config = dict(
    n_kv_head=12,
    head_dim=64,
    d_mlp=2048,
    vocab_size=11226,
    norm='layernorm',
    norm_place='pre',
    qk_norm=False,
    parallel_block=False,
    warmup_steps=200,
)
Each number is 128 + 32 x the weight over its row's rms, rounded and kept within 0 to 255. Layers, rows and columns count from 0. The size above them is the row's rms in percent of the matrix's.

# layer 2 attention output (transposed), 768x512, rms 0.0356, rows 491-511, columns 64-127
size [101 101  90  95 104  95  99 103 100 100  99 101  92  95  98 105  94  85 102  96  98]
[[118 102 111 225 181  87 139 139 135 141 140 131 189 160  47 169 128  91 120 130 111 148 142  97 113 147 110  90 147 127 185 135 111 134 185 114 129 104  91 144 122  93 139 153 142  68 168 116 103 186 143 145 158 110 133  33 167 144 132 125  89 124 136 132]
 [118 169 106 149 138 169 203 108 101 161 128 157 126 120  97 128 191 150 122  90  63 168 159  94 157 170 106  45  97 143 101 158 176 127  87  71 126 149 104 133  88 180  99 152 136 127  77 129  61 133  84 154 133 136 172  97 106 128 107 116 167 177 103 103]
 [116 128 141  30 189  65 113 174 125 191 124 156 154 176 190 102 142  58 180 157 138 156 184  47  74  76 119 143 142 114 120 132 116 138 146 138 112 138 115 113  93 164  56 155 130 171 111 152  91  32 152 143 128 146 122 149 144  84 189 100  65 142 115 172]
 [138 109 110  76 100  88 124 130 202 115 123 106 207 206 153 159 142 144 126 132 111  87 138 134 207 108 127 159 121  89 132  78 125 169 138 166 177 129  94 120  99 135 147 218 163 147 180  76 156  98 167 199 113 146 117 122 123  88 149 162 104 132 144 122]
 [ 97  90  86 127 123 103  79 172 149 129  93 114 106 132 138  73 113 145  76 131 139 148 184 137 180 129  77 138 114  52 146 136 118  78  50  99 134 137 167 122  68 115 140 203 119 132 120  71 139 155  94 124 141 158 139 158  97  63 150  81  83 127 128 109]
 [120 147 176 132 130 117  86 135 127 146 105 124 153 142 143 133 130 131 134 148  98  67  78 158 158 136 151 100 115 101  61 126 116 125 139 124 127 156  95 118 106  89 111 131 151  78 161 168 140 168 111 150 184  89 120 147  94  91 159 153 181 153  99  62]
 [ 82 143 144 158 134 148 156 152  70 131 104 112 100 130 138  58 120 156 154 130 186 102  67 139 144 132 134  78 129 230 101 186 113  94 151 117  86 130 133 137 126 100 156  68 188 125 143  46 181 146 155 143 118 127  70 145 121 138 112  76  94 166  92 155]
 [129 142 167 121 153 159 131 153 114 132  64 163 112  75 165  79 117 144  82 101 148 114  73 119 157 157 145 113 164 152 141 140 111 159 142 158 126 157 135 159 194 156 107  95 142 168 187 118 124 118 114 143 127 131 111 140 130  98 186  60 208  96 137 175]
 [138 166  94 156 175  98 134 139 106  69 120 135 113 135 108 216 159 107 120 104 126 155  89 119 124 154 124 160 175 202 139 140 136 159 105 109 174 121 146 116 154 102  98 157 131 169 127 113 136 130 174 113 139 216  70 121  89 150 188 104 175 142 102  83]
 [112 123 157  98 145 173 147 115 112 161 175 152 131 114 123 210 136 114 110  83 150  70 160 184 143 128 104 188  72  89 153 169 150 123 109 138 111 135 179 113 128  87  81 160 185 154  84 164 239 112 141 203 101 131 132 101  73 103  87 148  85 160 125 125]
 [183 170 136 193 130 111  74 162 163  97 159 110 110 137 198 139 154 109  88 106  56 143 132  59  89 136  97  48 165 171 160 124 113 192 118 113 135 157 135 180 114 155 137 123 158 120 137 161 108 119 166 105 150  99 158 133  76 145 182 128 153 141 120 103]
 [103 101 165 198 169 109 133 147 122 133 158 139 159 134 132 142 121  86 104 161  74 149 186 128 134 116 118 149 171 100 114 105 116 168 111 130 142 155 164 118 124 150 170 106 140 107 107 143 112  53 114 193 133 127 134 144 104  81 192 136 130 121 166 152]
 [173 166 159 101  68 111 106 173 111 154 171  97 133 148 138  54 109 178 189 130 112 125 123 146  98 145 198 171  90 168 151  59 139  41 141 118 141 166 140 104  52 122 131 142 180 163 119 130 190  69 140 131 175 100 119 211 119  78  95 130 127 114 144 106]
 [130 167 110 128 124 153 126  41  88 105 128 104 154  91 168  89  99 124 172 117 161 190  64 153 106  95 109  99 133 126 147 212  94 137 122 115 124 148 114 155 102 146  93 144 218 187 155  88 121 130 112 143 100  97 121 171  81 130 169  69 133 155 145 100]
 [ 57 123 178  98 153 154 170 115 147  87 145 109  66 152  87 124 140 167  56 142 100 113 138 157 104 149 115  99  76 164 188 125  99 103 126 186 121 111 100 204 130 116  73 212  96 115 117 124 181 141 140 103 130 114 144 188 106 109 203 168 132 125 123 129]
 [146  78  87 122 108 136 142 120 136 124 205 108 110 127 141  73 135 194  78 186 136  98 179 106 141  65  67 102 127 149 136 105 141  95  87 102 119 115 113 140 101 125  98 168 109 107 125  66 162  71 142 102 128  73 129 135  41 124 123 156 164 114 125 130]
 [148 162 144 137 142  88 154 132 198 178 143 150 188 145 131 144 169 165  70  92 166  85  73 106 111 193 156 124  97 150 182 122 179 154  87 164  95 130  81  99 160 181  41 154  94  94 110 108 142 125 141 184 153 152 133 147  58  67 132 124 132 133 124 147]
 [166  90 165  93 121 131 130  82 170 128 170 153  84 134 139 107 133  82  39  57 115 104 172 113 124  87 168 143 135 135 162 183  94 121 165 169  69 153 115 164  37 135  98 180 129 102 147 123 179 156  79 119 128 117  92 149 101 139 102 102 163 203 115  76]
 [157 179 116 132  89  77 162 125 119 124  99 159 116 126 122 172 159 138 166 105 152 130 152 117  99 105 117 116 170 158 102 139 147 115 154 178 141 110  96 157 163 174 128  75 120  97 133 130 156 104  94 129 121 151 177  96 144 131  88 114 162 108 117 150]
 [111 122  95 177 136 159 221 148  56 145 166 127 149 129 180 180 122  90 152 154 162 133 146 163 119 119 144 101 102 188 194 124 145 138 106  96  90  98 124  95 136 156 107 126  94 166 115 149 145 125 112 100 108 117 118 148 130 119  63 188 156 132 219 190]
 [175 125 137 128 175 202  99 190 133 149 139  83 161 177 132 124 159 126 167 154 173 166 111  99  95 121 163 144 116  77  80 138 183 135 122 142 170 117 147 116 143 106 110 233 107 103 104 124 139  82 133 144 147 107 170  87 115 151 141 144  95 164 127 119]]
# layer 2 attention value, 768x512, rms 0.0264, rows 492-511, columns 64-127
size [105 102  96 104  95 102  99  98 101 113  98  88 102 100 108  94  95 110 106  96]
[[138 146 162 113  85  71 117 131 142 102 125 137 107  93 172 109 135  64 125 125 170 103  54 110 137  39 176 139 169 129 143 119 121 153 144 130 107 145  78 149 189 133 126 127 104 174 118 115 154 158 143 115 162 144 116 185 171 149 164  93  72 113 192 122]
 [ 88 100 105 155 105 174 127 108 136 118 100 171 121  83  68 134 118 150  69 115 184 167 108 192 135 161 130  58 112 104 145  83 201  93 158 131 107 158 186 142 142  80 146 110  91  90 146 114 172 145 114 175 136 140 128 128 131 152 117 139 160 152  62  96]
 [159 139 175 187 126 175 154  98  67 126 175 116 120 118 115 107 147 110 137 134 136  87 147 146  80 197 137 122 109 145 155  93 148 105 158 167 104 115  88 146 182 142  97 103  88 190  91 145  53 170  74 130 139 153 214 146  93 152 102 157 118  70  96  99]
 [171 157 121 105 150  94 176 126 100 108 112 151 105 167 115 100 134 116 155 118 159 119  84  85 107 143 148 109 149 157 101 108 106 188 123 170 135  60 103 114 135 166 148  66 128 147 141 158 160 156 161 187 122  87 145 145 149 196  97  98 151  77 150 162]
 [107 164 115 110 179 150 131 131 129 117 151  94 150 109  51 152  98 165 148  94 189 101 178  89 124 178 151 157 158 131 194  98 153 132 165 174 144 152 156 105 120 168 148 143 107 153  85 128 120 117 112 174  77 134 132 175 147 134 122 122  83 160  59 137]
 [134  95 152 137 162 138  93 130 197 145 138 134 186 160 157 143 137  71  98 135  53  85 120 101 154  68 110 128 119  87 114 121 136  85  53 129 208 113 167 156 173 165 133 109 149 146 117 165  94  96  95  86 133 168 144 125 185 174 107 175 174  80 201  89]
 [122  94 143 179 121  83 115  97 217  96 107 122  81 182  94 132 125 158 153  85 110 113 122 119 138 109 142 138 132 150  84 165 124  93  86 111  85 123  54  98 131 130 166 154  74 175 143 106 125  72 118 139 184 159 157 138 156 141 126 229 110 146  88 153]
 [106  79  97 103 129 136 115 116 175 122 111  98 133 151 146 108 137 142 181 135 146 122 105  95 121 119 118 127 105  80 104 148 135 146  89  91 107 151 129 100 140 133 108 170 135 116 104 113 108 132  88 192 111 117 139 150 134 127 130 163  89 165 106 139]
 [120 165 111  77  99 130 170 208 148 113 103 146 134 159 130  67  88 119 100 123 139 134 145 139  94 109  85 113 153 183 134 128 172 107 123 177 170  83  54  94 160 152 104 136  85 160 170 103  84 166 154 105 132 174 150 116 106 102 144  97 129  68 136 177]
 [ 52  79 107 104 160 112  99 101 177 157  75 140 149 144 101 132 155 168 116 150 150 115 131 123 159 136  98 150  89  90 152 144 129  63 152  93 157 115 119 128 115 125 191 134 141 111  72 148  93 134  72 147 156 123 177 100 132 101  98  58 137 106 103  78]
 [109 146 121 118  56 154 109 103 115 144  48 173 137 111 177 156  96  88 133 128 144 110  99 138 139 115 146 140 131  87 100 112 137 106 159 149 109 141 136 109 120 108 130 158 128 153 158 138 148 114 163  87  85 144 111  95 200 155 114 114  95 145  83  87]
 [103 117 140 125 139 103  96 111 153  65 129 158 163 147 174 160 150  94  73 158 145 178 170 149 149 143 146 162 145 105 150 161 125 200 106  86 161 107 128 149  92 102 133 119  89 168 139 148 141 121 222 138 141 125 139 171 153 148 149 103 210 192 127 152]
 [114  91 118 145  92  88 134 156 117 114 108 156 129 162 166 160  94  82 122 147  88 135 144 112 124 109 153 181  78 136  95  63 104 114 141  86  86 126 150 154 125  76 116 155 107  96 146 209 161 116 145 133  96 127 119  80 206 118 139 146  76  86 153  26]
 [113 188  73  91 125 172  90 173 164 167 134 104 194 160 119 116 130 117 204 126 161 111 135 116 148 132 149 114 124  91  98 168 136 144 158 103 200 161 158 119 136 110 180  92 143 154 124 114  79 199 133 170 157 167  93  86 120 192  40 134 114 111 138 148]
 [ 70 175 151  75 190 148 130 146 129 140  95 152 167 149 146 165 141 169 191 111 117 186 106 108 103 183 165 152 141 105 155 144 140 131 177 158 127  88 134 127 124 151 155 161 158 142 141 169 114 139 136 136 113 150 159 139 129  98 161 121 108 124 102  95]
 [ 99  87 153 110 112 162 108 137 169  91 121 116 121 120 159  82 174 117 149 187 129 113 167 140 174 116 146  74 129 121  88 120 153 101 132  97 141 145 170 112 112  76 147  94 131  89 165 112 129 133 137 122 111 183 179  94 184 155 133  96 120 130 163 107]
 [ 95 199 120  98 140 211 105 124 128 133 104  51 153 126  93 178 132 176 167 101  81  97 157 145 166 135 143 184 162 142  98 109 213 181 147 165 216 121  85 115 182 109  99 122 138  87 144  99 119 168 151  70 111 135  90 131 160 121 146 131 102 119 114 171]
 [117  48 164 196 137 152 114  87 167 139 142  79 121 173 158 128 154 126 149 129  90  72  77 140 148  98 183 113 130 162 216 157 109  89  58  97 117 156 107  82 139 151 119 178  80 152 112  78  84 105 116 143 108 107 140 124 177 150 188 165 163 119 165  73]
 [123 134 135  99 101 130 122 133 175  73  66 139 127 145 108  71 144 183 134 117 188 104  66  88 111 113 124 128 146 107 141  92 109 110 103 105  78  99 109 139 184  94 114 120 157  65 126 118 118 127 152 167 153 154 163 134 163 150 117  94 102 112  99 129]
 [119  99 162 149 144 123 165  87 187 125 101 156  93 153 131 117 181 142 123  98 107  93 149 109 151 162 135 130 167 179 176 104 120 169 159  99 119 137 119 151 109 131 166  92 143  73 174 167 116 149  66 131 113 172 133 147 117 112 103  84 124 132  97 121]]
# layer 2 attention query, 768x512, rms 0.0298, rows 512-515, columns 64-127
size [ 94  96  94  98]
[[ 96 117 102  94 139 110  93 148  74 100 110 124 144 138 115 175 101  85  91 132 141 122 116 145  94 139 119 172 176  69 142  87 137 124  83 141 143  96 118 127  75 147 133  96 130  72 133 143 129 122 143  55 170 151  92 160  80 138 184 104 104 135  96 114]
 [ 55 120 125 146 107 125 145  51 104 138 171 148 130 174 148 135 141 174 116 128  93  92 153 156 147 139 111 183 119 124 147  84 132 100  85 136 123 180 156 148 140 114 136 117  90 110 122 133 207  86 111  85 127 160 186  92  82  99 151 164 175 103 174 131]
 [155 109  77 132 106 134 152 139 170 123 143 154 120 122 114 103 150 166 162 108 159 148  84 113  54 133 134 159  80  93 144 106 109 145 133 119 128 108 128 112 110 158 179 163  91  97  99 136 151 181 147 192 180 106 107 102 165 136 107 130 190 140 170 123]
 [129 142 105 136 185 147 161 105 105  52 147 145 115 133 119 117 154 130  95 169 114 165 111 141 169 147 163 126 143  82 134 130 128 115 240 109  96 117 146 201 175  98 133 126 140 109 146 131 135 130  74 185 142 168 114  87 123 107 130 119 153 147 105 149]]
# layer 2 attention key, 768x512, rms 0.0299, rows 512-515, columns 64-127
size [100  97 100 102]
[[115  99  94  76 132 136 125 136 123 129 123  87  66 131  96 138 147  87 143 150  89  90 117 107  85  79 137 105 120 124 123 136 114 143 112 169 117 138 146 151 154 105 129 168 148  98 171 107  34 131 191  87 158 126 127 143  85 180 131  70 170  89 112 150]
 [172 137 137  87 131 167 169  32 115 147 136  61 184 173 177 104 128  59 133 109 138 166 150 161 113 149 106 106 109  90 122 105 138 128 113 107  88 133 161 110 121 155 144 180 120  84 112 157 133 101 177 172 168  85  52 123 105 190  86 190 162 161 138 129]
 [147 104 149 160 118 202 146 125 111 105  65 166 132 148 191  99  99  82  83  76 105 159 177 109 129 103 104 148 158 148 146 159 114 182  83  88  82 117 121 142 143 161 129  46 121 126 108 127  97 168 119  98 151 115 144  48 164 129 116 105 105 118 142 101]
 [104  85  90 143 165 154 137 155 195  74 101 140  78 120 146  90 172 145  99 166 163 138  85 161 168 176 133 151 148 136 153 141  73 111 150  80 121 153 106  63 131 103  92  94 101 165  77 116 119 119 135  92  88 148  73  98 160 117  85 189 104 145 132  56]]